config.toml
n_kv_head = 2
norm_eps = 1e-05
bias = "all"
init = "orth"
init_std_o = 0.0
init_std_up = 0.0728
lr = 0.00926
warmup_steps = 200
decay_fraction = 0.812
steps = 4517
Each number is 500 + 25 x the weight over its row's rms, rounded and kept within 0 to 999. Layers, rows and columns count from 0. Numbers have three digits each. The size before them is the row's rms in percent of the matrix's.

# down: layer 12 MLP down (transposed), 256x64, rms 0.218, rows 229-248, columns 0-63
# up: layer 12 MLP up, 256x64, rms 0.217, rows 230-249, columns 0-63
down229 096:517515544467492534482538471505507486491508496466456487505441519480535509528498455534487486467503515481491514493490482477525517471533500557511482462521468477512479499503508506469499465445505515
up230 092:527508483524499534464506500517529499459525536467425475485507484508469461514510526506522488490500478504517512526527465499523484515504496479472482501542519513487521479472499472546511448513473455
down230 083:522492510446502480530462508470443508548467504533550492498473488502518524483534445488511495484490444473496483504514505518467529539500503507487521487482492488482483505518522511453484511487506539
up231 099:486511448545482501524476524500510476504479481495493516505487496528559524486489491504511550505506507522478495501520545503488481485489542500432510495517528464492491532528499494499519500509453571
down231 090:504535500512511500532523475512489500490513504529487499430500474485515491500500494558508537530527502538490496457439453479508473478505497507525495464480476511532498505455487438485491512498486481
up232 114:528495503503484475479476458536545472526497513482535520476513493458513487502516487513531407487520487493497487504508537510509473498474506496501438498484492493502539448508508476512473516489520526
down232 111:564532519503487481484489476485523484523514464528489541452529492494513515505475522520452526492461494469459528477504501498465506467462500495466472536514446483513528494512534495492477498495502514
up233 094:490523537529463481521475527521427476469523471503483499560498510489482529511526469488506510514524494517478507497486512554502504548489454504508507449490518502496469522489503543513531501487498515
down233 093:483508518445552521483490479483531491569460502460490495467469463528481484489487534521482517504509492494514536487532522495490467496489532508503461516480504475504516461523506478501453471467500503
up234 095:477470516495473511552472522525478533492496511463517472465531498524520487490488533519536504502476462517475497508518507489492483467509488508544524537467483502516454496539541486545505521522516446
down234 090:498500534523493543476547506512496511538503497492493549503496488483549511528550540498507507543520533494526511537480531534486473492512509500488498464540496493499527514470456465470515510525463531
up235 098:507532461511467533525488464551522501493464469503461461489461538483531467522497498464482456503469532498535505460513522509515493535521515501476479528503499486479505493478539478494501502497490451
down235 099:520497513518517482542562480509482521517562490480468480475506457479526531499516458495503495471488521525474504515487484528512440500539537512473508522498507483514546526518533508510475519490520486
up236 109:515537464519513519528484502539504455500516509484499504531483495485488500467478502492531490531530520472506444522458494526490544494566521502469532488481481515510484546486547539521505521492488507
down236 109:510532502529514511528470453516485482513481500489483548462506487512513548482474497483534531517520501484486420504488503531518531482538486486525515478486444493503486542507521525511518509480479472
up237 095:484501533456487495527536513506506498510506535471464500528492478493520493493464520461445481468490471527503512479530529531508490517507539471484495492494504516520549516507556451517536527492482466
down237 096:502523470546467484495504429479472465515494500494520453494474500536496506510532509519518494531548468468475495500511511492494468472482498539523502550465472486487472506529461523516521497474502490
up238 107:480465503474501451484471472486483441528478508480468526525492545530504512529496495522520494484497461517483499496452502506458482475547494513478539486492495484497547467536525515533530516504492489
down238 091:497563485479521501496498515490515509509498445469502524506540541493500514498539520531505504477506497521529496473472520490500478493486487524492514498558494478520488540468464522512433470526479545
up239 104:492503559480526505475487470528491440494498442477505526517500487492544475503472499493478486494538481500521499516492497502481507535500499477498540559532468531483466514509504504505523481508537555
down239 097:492507463478477476514513522497469554517558488482505516490522497491470472478512500448509536481492524504493499479477497481522460445520500492497485537517535499529473554503528480457505535514498473
up240 108:492515530437529494506487521503502491462469481512500512496533488501462585510507540464499502531475521505473496512506516518485473513474475475492483506515564472470484528485537529492491489500482508
down240 115:518492482496491518485546445511468484525517459467527476512504512533514494485500512569483504553529480518494457501519492487497526493512476529508429498504512475494533498486496510496458459503496515
up241 099:444460504464520480501480522492506488498499503523496537536484519511500476470522479531486480499476505516489456493505508506491522435499532477527509486498494513493503540458489567484499444493457501
down241 094:489506475510528478503483518443507499502539468483467485530534513486520442477490530503503490517495499492522528510505516469499534488478467496530532442510503539547497515494515555496534516505472534
up242 096:510504500459478462480500515465525497512504555517490503511486495530460473560511498494479533493538501533530538498536524488499509521545488443500499440509482481508513459501510494511469506513485528
down242 101:496460487518509506512471522526494488484453473496492498517481523509499523489481497519474501454486503508498486498533509509496539517492540535470465509536537521465459501495566519475520502514461433
up243 099:512518511486540540541476478512473513529490493544523499531536473487520482514508486502537531473482545553478520493527495547536497493475522501507512509527499550495512473443479491531514516501491494
down243 093:523466534496517522471524546508488494486505531500529506502460456462496482516484477491495475525519507487515484495506540539539501554515483539497473488487531499470508480480449477455457479500514473
up244 104:500505490506533482498521492510482466478525521517499502518550496474541539514515498495531527450448488543472511486457463501444516502484492492528481491470491535501522463530518479516500526542474506
down244 104:476488497452479492465511477471499553502492535494473502532541514534485479551506483517479534510477480505468485544495511518555488475487443489534502494453501515477499527475506488499509477519507475
up245 106:469465494524514539495432494465516461506454445519505518526465472489481480500511540516472470498491499531477472517537477539483507502537512529532506471516491488494488528517515513514513507514486536
down245 118:539454520504520533484490504500464484512458521498496544514525506463477541484516527478498505500479470497532471500497492496474509503550445508452504510468465520523479487455535531466484495506499520
up246 098:509495503508526446502490495472514490529480473499480518501521472494491527495493540510513468495514476519466492492472472524475560511536482446484486449466504483524552495511481500494540505540536467
down246 093:492510498477464504518512510486507513471553518455527486509454521479476487516532474508506467491476518484494471512524453439524517515488465460496525530528473513518503515494532487496515443504461487
up247 107:520517474504505526517506457535482510535487525480496435523531458466449501486468460510445491518472508508460496499498519523484496492512475487526477469491493530449497539519494514484488507479473497
down247 100:511520486555510501532461473486530491441541529537485529527513494500507504511493528532478460479479515492504543524521469477464532535495532524486539474491499465506505515471482510463523499490501485
up248 088:520500504479485501467478513528515479484471528503452506473452494530471459535517509537511501541466499496509499509477539518481493497511513481537454519496501534462467484463534552484469521476503490
down248 079:508524511467535511480530498486459541506542477520535502505475486495535515493467509494479555486541505516498460490502475516534478507487527569480525478500498526520481527498488458471535492514531509
up249 108:519549511535491519515498485510501513518505498498478531485489525496540451459476430461516466526512465505509516516455506469496502491510503472504540463504464490516532505527475522496469514519455488